Weights of a small transformer language model.
Architecture: RMSNorm before each block, rotary positions, no biases in attention or MLP, untied embeddings, capped logits.
Training: a variant of Muon for these matrices, 90M tokens, 10944 steps.
Each number is 128 + 24 x the weight over its row's rms, rounded and kept within 0 to 255. Layers, rows and columns count from 0. Numbers have three digits each. The size before them is the row's rms in percent of the matrix's.

# layer 3 MLP up, 192x64, rms 0.21, rows 43-76, columns 0-63
092:144093150115107115147107103082106108135143152112176100095095131128053116123125125134153122109117106111097168123096113145108131105114157107145096129117148133081096136184131106125130136122123128
105:101117107125136101146178126127102134076143159142118098147148162087098127109110103139162106106103100148140192099152113135161120165118156128153140118108158121086128136145124140109108149116105104
142:125113114128144148168101125143163085138160139120125175136138130156095143129117132126139102077122155137104100113112145169133144142099142166089131125101059154135128149173140104149158132109142145
121:115110099141137092088132081153083141131116146162136137148102114129109138098123133176100121132122123126128100118178160082140123135104134134106158136115154109171118142157152120181149093157108144
079:178145174142141131108126120062132105136104140103140117120114118118136095096082115103134126121136172150117108107141144086152141142139182130110141164154124135137123123133118139144076097098155098
079:123142175149097104153111097116112049104103091090141093131111136100144122130113116144122112103144146127130130188107087095090100138119123131145119123146100106139127147127106139118159128141092136
088:121132147162138170148147137142112140058121122162170097132142128136141114114132118117080128107175128074132161127119109106115142145157144085133110116141158142099137158104108153135094088132139115
093:117117080147132128140152130114118169136144160127127160147145175137141138134137135100131122132142127151140095160141160116116139131121191105117111142117124157064124093101146142184176107151138099
111:113116176136159126084163138094140106120125140108153149132116147157123132072095114126125105118123134140109113112143069134142131157111101156094103110164153138133085155134114137080118151091143154
102:101107141117135137127116115124139190150113133140127132109166138143123156170124101114145161148123133126160139158120102131145096171128151090134140071165199112136134139141099143139082123128154114
091:100136098157123121143145138140147165129115160112101121162112127111138131089100085109115131139141177113167092128140122110134117118140143091156096179088152104152107106128106079160140154093134123
101:144129113137154122085106129117127099156147163126124115145117134143122137146149152106094143098160140142134197125183103142143123134127133149103119148139056124108138113127163112172146101140135080
092:109116144154148123129158172120115113133167133167082107136112116117111109098157153149081095145111163121137127164146085136147149126087125147112146142140095113109118153131161103138071117105095116
111:107095132107108100146118100148135139126189132115101159080134147135131134138128151175130143129143177110162098139137188162095099132122137117127131107157133156140134110100139182097118115115138142
108:142113126137082123167153140171071172109091141116103158154124152122142147165168111130108156092130160090146132129118100111145133152123143133134156119102134117130114161134153137123132084100109088
114:133135121088130094124086155120151131141161149109102128144117104118117143118107174103129136156127083112136116091160134099140123125151166150151139101144162165089102114185150103089105162116127127
084:155167092163156088146163115141145134122110157111074137157081133135141177101141133115122132136154141116107140088146117146163156140129158147163119107146132123076167131127116135116090118113130145
108:078108137094162147109148096103160154118113128114132159090160141184109161133156136120126098125113134130146142146119183121129126141085121138123116103139161134056131163122130147145116139131143152
093:095082137136193153111140083125088125130131145127147135150132154133116138116136148110083133170137133122106156100093166124157158111081126102153129140162144117102124149106097111167138128113157119
094:125120127098101126079087182143137135136115112101147160097164098144092139129122147138155146148138167155153080135133143128132149159104087166137131122113129137111150143136092116089130141157130175
101:154158091135117127111103094085119131101099091117153106132140160153144174131083131147141122131116102144161145135168157130140130130124131111144116096190145146098112130133126139167176082133111122
082:149133145114080143144110099078093116102170160128133130148155120126146134114107132094136134146156142110121133172119136122143115092107102138113114162103199120134087110109123134131101105098116176
100:164134109114142131085095081140125155112150160120119135138142104146120122077102145121147082130149143122125111149099128112160135152115155140144158152095166150083094161129138123094122114083090124
105:116155110140100144156168111144154114126151149066149102129104109157150115177144130163103135167111111130141123144143194098119099117074173088121136133110120137130132125120113122144132125145146144
112:143120159142163126118147092146128114121119135124098071155120108155128135159101118118135116095146092109099184130128150130138080171115127093137120111094150083105145130161130100156149084131125108
097:114121112163185100092163077101116136141152125161116155150088163094149137119166107160114117126138138171139106093118148121136143111121111093104138125151113150142123132110137164125151121082152117
119:115161112109128131153121160094098091110127149139112113132069163149187124113165135154110167082134129134120131126116113123119097152162134148140097086131106132163167142126108175115110115130132118
092:136093116117154099148140121128161069112167139145111179139146120143144139120122130147144126077176095126120160110104092094121140116106126122123121128135151133138149147114133128118058103183126134
107:140121121135113124164156140157123117109121121125180097126142133088132125148105173131162092104141112141169181168126151126141114116064142140128084081135105123136100111121126144160128143130090135
100:119159151117125112132123170162171151145102135139078109096124172108124177126119154084131108131120110090140110149141126110160123151140138179138137158123152175159101148135135130144135141111173113
107:126107139095156103157150141109155108105136151122164119121144130105132106136169112122132088118129132119133170115140083137127137120134130160133086098089158096097199097125108082130149120139097146
080:131186132137141145109153100104101108092113113103127095116122141141121099117134129110152076110153126121147130197102098096106112132140126135156138134106130122139097090126112133169083149139177115
097:124132163132147117165109119122148139125143094059098084158119136129108147124118165098079114153141152139126131142134137121134139147140183169127161136127127080158115133143155178136160109131141124
108:143175131099191148115136156103127130154128109105134129141098128147103093091153154110146104109111160098111116143131138096116122154167140183119121125159115094158100125131150139083100114113145154
# layer 3 MLP down (transposed), 192x64, rms 0.0634, rows 43-75, columns 0-63
100:110155086139121143111166159147160150112118124148102145135142125113175175126141125130096158147132179130123115106172154113151120128093108140120166127167103116156146134090189152148123136128133107
103:107088148166126152128137200087118128151136088073161097130143111101101103080118135110127136093086134109157125110144121167129147154118113122142128151120143156112128110108141130167132123143124122
113:117118138131148117114108094151128096161115117117147138129106132119130119136118110174099124172119162095151149109095157139149103126128168135187122124153202101131168102155103100125117110140099119
112:073123113154143135106159126144102128148135121161140159120113103142075140088129131151114090143135085157107093139153131076177150131129133154142162166163133123126137114155124092142144115099131139
114:092100177144108123146114144170138131113136176114145149163109152126153146120121113093122116155114125120126173116078135177137146130143163089107119120099144128092121096123166145120132136152167163
092:110119091106131102148147105090123128145162160191156121153157093113154129132139136125122132093159151185132138143113120174114084116141126124109118111119127123154126161097132142112148099148084164
088:090106180101138120086128102107164155108094153131126145163130111112117132146097114124105159122102171149127141144153129123091140146110181108113155130157129093121118114161114164133128142178152151
077:128120151106145187138120079125142130148117135099126102130122123113104153132150115150098174149160114094103128102119118160149082149153128111089161147141111095176125139173155151159103112118142132
100:099164100104145125095110148184123107138140123146168145135166065168114116121184121157151122182130126153148130164100162125158138116120139122124126125120120125111083125125149141126145120149154122
095:139146123146110140105154154104099093139106144126144150117141124119142216109145129133133097106115161128130051139137137110095133122137106138136144171091120110121136160099163128153115150115131158
102:118075123148127106078134201144122126119110121105111124124104120119138108121128150143130134130140120140155150117127116097167151152117123117147155107134180100166117153082126122182143146109104082
087:078126106130128122161103161121137135133089142117128161132151121079160124114091092119138127117129127138138104135067141111118183145137091082153129113137162092136110144130136112103155128120180144
096:138102131145125108144159087152098102073154131112160144128092155158098114109140122129125119118142135170156107184162120142156143148143149126123109150115083157123169133115115131149109107149108077
109:090123160128161124115139129087148160102149131113132164130143188157100123146168084113115145109105145098173117109092126113128152157148109159123136119142121119140117164151104175089143142122107126
114:113173124150115112111120146114100135177132114128122149118077129149123126101072158144164101130114114131132119150148138071120124135142111122093143142144133150105083158108111113162159186140130155
104:117122157116129134121094106132128128162153123148150088147108147166091133127147129121091153139135143147113138156114112163134147106113134125096184085145117083171168138136121134164167156168159106
096:134172097147130129155159155132129151157115136136090159083124093128139147118119101178136143121141138141151118129145128078121138125130111116148084146089147081088098130151150114121101138096180131
105:089087130124140132123103138145107093125121118124112139122133155150127179189154127152128156078173166145138097113108125101086106150127143121144137088116122142121141128138180081124139115095131118
098:173150090142088128094159125119148126149114141112152168125127147117157108144108095128169106136133130082125127105116101087134156157136122111136095116095129158183075108108139117125152136152141104
102:136150134174139137109097163111118094113122137121096113138186147129128112151148098125091141110150112137144125105164079148132142128120136094111140153152065123140175125135153132151185127137142104
108:095175139163100132084118121108159192130112107112110132136137141081127128138136147119146127084132157136111116114112172085093155096141115158116120128123120114088146114139158130178124097123144126
101:116116154109107105128136126133099173156128102101166108102096138124122126135085140148097134119123138144153120092132119118157134165158097157132106080119104124105124108129067163097164103109084126
091:118111111152117150121161110109114106153146111121131144126142185104150142110119098121154172110112100175117155097105087107095133092123088128134149054157144104128131114106157110143111126124130117
114:118152101168125141106117126115125106163090110141107200123158124153092170115125121127122156117154136098103131137086144110134141159171149131096134120131150132139146142100167135099100179104115127
102:122102117161092142094151174119125183124092132086151169083143126121135185123121125160107108160088140115176109098143120141133150096146114129137139111134151125105100144119152157134136143123135128
088:104146116110116109131129160116110101104141107137114074141138105151107098124108140073145154159128138116149138152070088154115050153150122113128106150114136117132149101104109127149123152154113138
114:112105125084126141116145144164210105124100077158147133099155127136150125140098138136142150119132109097139054128127143114148131152119156123105119121139119123169154152121122150151127116138117092
104:130107098153151125118189126134152125090177130094114148127141129122137084063128100142109130121142125157099142089129099108113123119130114122142093134129132174166146139120104150106089112175130129
094:138175124164100149108119149130139123108113141097120145111063158078061131122127131089107166113120146132136131169152137120100161145178129140122091137129164117115112137158135130127129113117111121
097:148153115107128161083118127159142142108126153138122117132093122103147119120146121144129151102089095176101152119173084123139148150095143133117153073096143107086131157173123158136143114136103143
108:161113122150155128149170115149092101096184129107097140132139129123087082130115123086139099090112102162144142097147107097082120131161142109163123128110110149118146109120110154118105137150113101
089:087110151081081126150129158177136118098119173110117098146155164149129128151148122156154140118144143074124134076138118129152139122122125144122134100079148146130138158169136146111144109120109112
091:135141149145147115154138150132120175118107094121152171099146133108083093123145168100089142163168153121120131148115114118135077103150109100143109161110119130143146122114109097138138177133085109
# layer 3 MLP gate, 192x64, rms 0.195, rows 44-76, columns 0-63
092:129104134140168172149139131122145112097119110146132152159143123133143130121141118081155124113111150060141114094084108142133126139083142133155186149167135156124148111143119135167124100153089128
095:131166130148141149162151154171157148115133153188100159156103105130120162122086141102136131160085130114136175106100173151154142133142117106127142156128148118112121105125106138123138151142174115
109:145137153142101138145118131169146134105137145150125158137158104179165099171153129105136142181105091098105173145080137144128132117106119143087152127129129142130119089115091160163128140139122141
081:133108127115140078154148170148105138145154157132142154146100117162128138120160143106102104135120115133132193137080106162082122149136132080137105113106137119111111109148164163117110133113097160
102:141122113177119094154131115102160097127122134106131192119128072121132112118154108146121166112155155170128124174103137164115126121165092147089142135115124108165149118093152125144107108125138124
102:123148105094142152083132155075156097123146125151104124109094157120099155120090129162129137117090123123119178124125109168115165120151181120118144160129141106145168109126139167147122124097124124
103:148088146161146123109144152144098133104142155102128171141126152150126121210102152141128088150134122106121166125124146148109163086154139184157102120118118146129112130097102140153138132141116130
106:116133131105118107133105121102149172129098107118108149153068113111168099159185094122106142109131131116078129105140113134095107151171110090139156128096118080132137105116132136138130124137147097
104:114081133108130147162115119107152125130121115152128163163140129143092096122081141132137101101140184109147158112133142151131124097096174111139129106124152142137157111161126187121163127152125083
093:118134137120182118141112145118112139150118123116152083154068149121132114115116095095159133150129088120069139090101131125128132133093126121090118110137116191124157134144155167144131120146146155
085:157162114140157169115071151128129139163161137155147120117134161131169172123112116155094151118091109139153128115129138105097141140134153091141147093121155156174095091134138110092132125123139141
098:147114135126099093126111106118077143131152150122109112110130136119181141116150114133138066101137115123115171137129113112158147100155126146148139172087107131088139121145188126141126074118112119
118:122121101127146133111159103118098136150118138106137094119099124070118128112120157142106107119157121123133171118131089120143148119090195150099151157143161099117177118102108094137147148125150092
107:133074114151120133095123090112119142127196127117113126138132118142135137154120103156129118134182116141111144148093118119155132162074126120137155132103155106166152101142144120089123162098170105
109:120132149157095104141143116173150145141122138176164144147159169188168154074152117103151139141143132121133122101149148143144121113136072159148157138150113096130129116098117119133115110124121152
105:107140124109122150136157099147093113106159119147112085137119115117118120141097103155097129107127152135157167123096059087142131159136161103104141125105137073153134139137127164108152138086129104
108:147150125111093153124101079106135092116153117136152130152154097127143093127135168178130126147140107127113139112120157084135148084096167094158167161142138108162118089129112128109131127145161116
102:135128086138175151123165117155122142125102137126088158163156151138136135167166135159132104107116172108111100101120139104125116111144089102138085124101140123167114089115132113111148131157123076
105:129127153099182134110143126126146188096110148124134128135074137123138137108108130126165140166118094111096140116101163132147076142143096145090128095144144120122131129122148121107075126095099100
095:113111131114116153118132134127079150122151147095119178153092118118121111136128101112129162139134138122094144087105091143118117129131075135121145165137098075127152109173111144111096158115141074
096:136143104156099104122131125163078144117135107138179144137084083108145160142089127142134100169137094108106088103120143080125116141119152129095133095129126092128122129148092164100144145139111130
101:111136126157110135156102161145164152134106134138119110100152104164143086157114118150092082082159165135173127144152134131142153118122137083099101141139095124157131129107163134128169132167134128
108:118125112140169133143151153111090126138132088121134156190147130152123109119110149123105130100143108117092128128105155087140117141162102149098153128143154096094189139126155164111156176129137121
093:130125136126108125099091169150130195128111150127141139113119099104102173173111142123133117142094139132160137079164167117135116141154154089180148114114116107113147135124146129126153081114113128
100:106062110156149101137120115128137152144165140110079110120099147134138117196126115146126075129141131131146150133148141119114147145151142110109135145154183160110142148129117165104165132114146103
110:123091156169155127135141103149194111118171113148132110126141106134101123160101115141132085143133069124134090115103135113116179108145126115091133137124189129115143111136138100133145156118124136
088:133148115139097117133155128142134113129144097137148115127136118190150074111122111122097099126137127122099133187126095099134158140179107116129152113127141133124142139171172170142117099164099166
111:126082131094129155084154089094136143130177093161120118166103092130142147167119122151135133146102177106138153119131124122132119127139098119153141122191105156147124086104151123144118136118138141
107:103106167129153134081117107116139135143108095151114118111135115121128156152123117120090114154167113131140147120107135195140110123093139113160126159163116112157103096119143102156109170080164152
109:097141107125110121160161111129126112126133125142123127144132153131140103170122116113092061121093067131111134097122113131176157139118074128154116103116132169088159137159128133095111143147147119
100:117142148099093094151140098161174132079113131132134104144144149144103131109146165151174117094112138062141135087130095135113115125144135117110120121098156101138106126151135165102170123151129132
104:118098187145117119128099140130104096128127124117175131137127139096128127125153133102103079153135168122126154135082133166101126097123143132167152120169111097114101083115106113093141124131085155
120:123140126154111114167169110110159168122087124083095131102148133101147091134131085160092119098112131142181129085108101107103113160113138140117108109095106131109113140150153149134138144115149102